{"vocab_size": 1024, "activation": "gelu", "norm_place": "pre", "positions": "learned", "attn_scale": 0.177, "bias": "all", "lr": 0.00529, "lr_head": 0.00744, "grad_clip": 1.0, "schedule": "wsd", "decay_fraction": 1.0, "batch_tokens": 16384, "seq_len": 1024}
Each number is 500 + 25 x the weight over the matrix's rms, rounded and kept within 0 to 999. Layers, rows and columns count from 0. Numbers have three digits each.

# layer 10 attention key, 224x224, rms 0.031, rows 166-190, columns 112-223
483512576514505512510482502494534478491497465492523513465490498522493520509484562481553476509501512484454489471479503480523487490496470498438514493511484502522504531559505518505520465462526537486494470549519494490464535473492509480496467485524494511513498512512463453506496490494542460484506512497534488504503535459492488530483458483499
510537501458581489431523477475520498518479528441480533512526480496469486492479486483492496516528495483554523520481454485506500501490502459458446484515507514466481533485481539546502480529539529486526495463500499503480479510499497472530482539500522467544517531529522501466488497531517510485510511500490502508524457542477458457471485523484
506501530528510497477499481478524521510483503446515533479511511477444496514474493475537524529466515468486533472514512455497474502466502460498469492487490520485561555441548481530485435511499474492474481518528483509471489495516506534493551509483565448541456516480516522476518556548506451470443512509526526499508498470496508478487480516506
487506474506517529517461519531486515471499493538486529566473488532472509509526492528476503559483498448481480486536470521498496501498501481512462490574487498501505508439471494499516506475500500507501439448497490500479512482483465537552503488548486513511552476481514501524543469453499524464586490501515494490484463500495535493496533552519
508485537511470476461486490461475485516510475533486515494521485502544498526525464519489525528497497493485522521508438498503483483497505521506509502475480483492498486461460495497562474479466526492513456488488474514508546493527488476498493501522498473489490513489529488498556468492531518524458499472513510500469505507515561517513498535447
516524495517516460483538490469461466520532537554498492489525561487474519476513501513486505488482465495491475482475471496487485490503494488518491488492495528522507498526467541471482514501524539500539516515515488469512450465480534463554489499508487508498475515497504455484505525470480511478484508513497506478492477496507520515507484499513
463525470483515530523497506512499461530518512483511497498510538494523468493461478503466532493523507486508517507464526507520511490483510486505506528498520536506500488507469511496459500538501505517484499500520528519465504476514511491485515483477519509485487482536544506494468517506486520531492505489432509470502510490463535500493519505518
514544486493416496536516488468489520486502500487514548544495504508494497503530484507504535511469521508476501504508478516522510486499485496474523553506486553522526527524484474496530514493441483490471504513524490521528499534482483484478469470543490491520493545513514503496533518526509434504474547467512480494499460504472485449481508503484
504449527556531474506500469508530526497521512490476487529479533534519537489503461478519473504493513494504491532495468502492532521524477516506503535468492468511563483528524502496469512508465448550530497545498507519492483488514470469509504478517472469504484494451473530505489503512487521520456487508522499428573463496500483518513502523439
468493489529504499504523523448497472509509516522454545499509508417528491503464499521472501510511493467514507519538512491493505501461453507526487522543475473480480494540482527502516472456510497442454490543472477528444521503495523522551498511494492487460501482512520539493479488499491484461490474475477502506503537534485499459449516488546
523496500506457538449540502500488514511489530487510500515515527508490504507495484478522467481492488499530470476462480439554519495492516507516517522504525490499498483534508528473504523507534504510511506536497486535472537505516462491496438485535528469484475461521547488425502500481475495523443480498547502486471490492512492482481498493494
477499458477544526538516470517505465514518490502487459461500487458494543522514498522518506473467509502487491460513533513487511499523494491496471520502507515528492525429504491494520514508470467485526484483512519431490488504512488484492520486533494498491526523502457459489507522525492538509483513480454507522507534546468511485505482493489
494460521531531549544511519459508514500515492526469471490491472456505481467514532536511502491481486500532503492494486481481535521514533521499494516493475480475509525498481516526502487495488553521533489501490490498491491502525500499539514518489474520524497507522482536485523457497542549529501496542503502515530484522480484510451479482493
515503485516528475527526514527509529555517464538505511473538515474456490487489500473540497494532507498452478505486490503505487498495549540552484501498479482501488480538512525503449506484451533486515485488470496480509497498483447514495518504486520477512508511486539512492498537505510538507529477492476490503520519501529529487535502484485
477520499494477461497489548488509517494476506480446502446507473570533495494498489490532457470531529507472513483494497507511482528502481534523492458443486512500527547496474542491502502481503544497525517476530472493512493472545519497517473484512471516544552446506470499497444493500511455484461542500463476513521509530485499524512469465494
532483492534456476569476532551523529490479536539490504481529488509478523478444446506488479504521501466481499474505469497504494500473457483476538500553521499518504488548524468518487492502476517524467505531483453508524445485523514551518550496520515503495478476501480517502466520502507522506524559508504495500473504462481471495513526464496
490459521516491500454504511471487526502498500552521485497503489508525505507451503532462483517505508449536507509505524483516532516529443503472482524538508515491499490499471499487488510504523503475524517533433515546465505497470528521538500473461472483482496468490448510511489484519495487515526466487461530526522477512487498544493487491524
499507497552496476532502492505472477443511544553472508465494500512538506482508473468514506506438519481511522538544488501544489479483473493450496516509515495507573471495467478467475479483509501501523472481493499490467508465501493519557550528506446504510501516500494491472557489503478465529486458494519513517509503492463535495553520499497
539484500527515497492471510502469555511469494514499527505504509526529485501483516484511483531506477516502504517496477474561465469486499498501494507521491519489498501489510449495496495492499504498491492479492514509511508468514464478495450508447519492510540452461518516454499524509463535480481497523499497444511505473469502483536511536492
508503484480521527504502509476506521555512512488472516485503498495484483517500529504460491525553488543536487517492537498518523519507545502474511497514476502540531465492536514514514462522530479535483492457501477543507489519437514463506456526488538502472499480471495495473507540501507519481511451481530478510494532476531511560451469505494
523489490492450472529489526503507501507504500506487501515495522491506525487526519493479489514488478510519503485474475475478478506496476524529529514500507487510529503486509501485531490451512478508505432520478521504472514517504490496522508527486511507502496503519497500523547510519459516506517481537521527538464521540489516488480498502499
531508509512474519491453516500546521472489499507503533465506477518502529515489494541538482493495511479476514483508509532521533494466532523491482459472495503539524555475525489493526463497494489498524475495519525563517487495499503513493532508524513519471470499447472497454525460504507503499526499522540475508503495500493483525467500456487
486466476509505466484491503501484480458553511503496506531484470499541464526477516512485474498457481559561537539507496511503505515474490485503478511458480548507510514478555485456506489532516444482514553513533523469503496516539487487472483545514497514500538485499512506472508564509477519515485500497487478489500496492461473497549511493483
533517505463540496562517469534478462484494493519483468512493499517515519472475505479487506509494518497428499533505496540446503452493486515462499484560510447511527505490507484487488526490482512479470491492517463456484486492492545548494537484529461504471531527476517506496484495522507549534505505519484489446502522461496527498479491525486
519530498473494501434484525496438504484527468481480491520459489485510491522479481515456532506508474493501540462478516515495489444468506501506499491484479483459493484483520529493540511543533500487519507487541510501463513516548524530505485512530482517516525488456494433498457498529529515497495504511490510526455453529506525505511513523479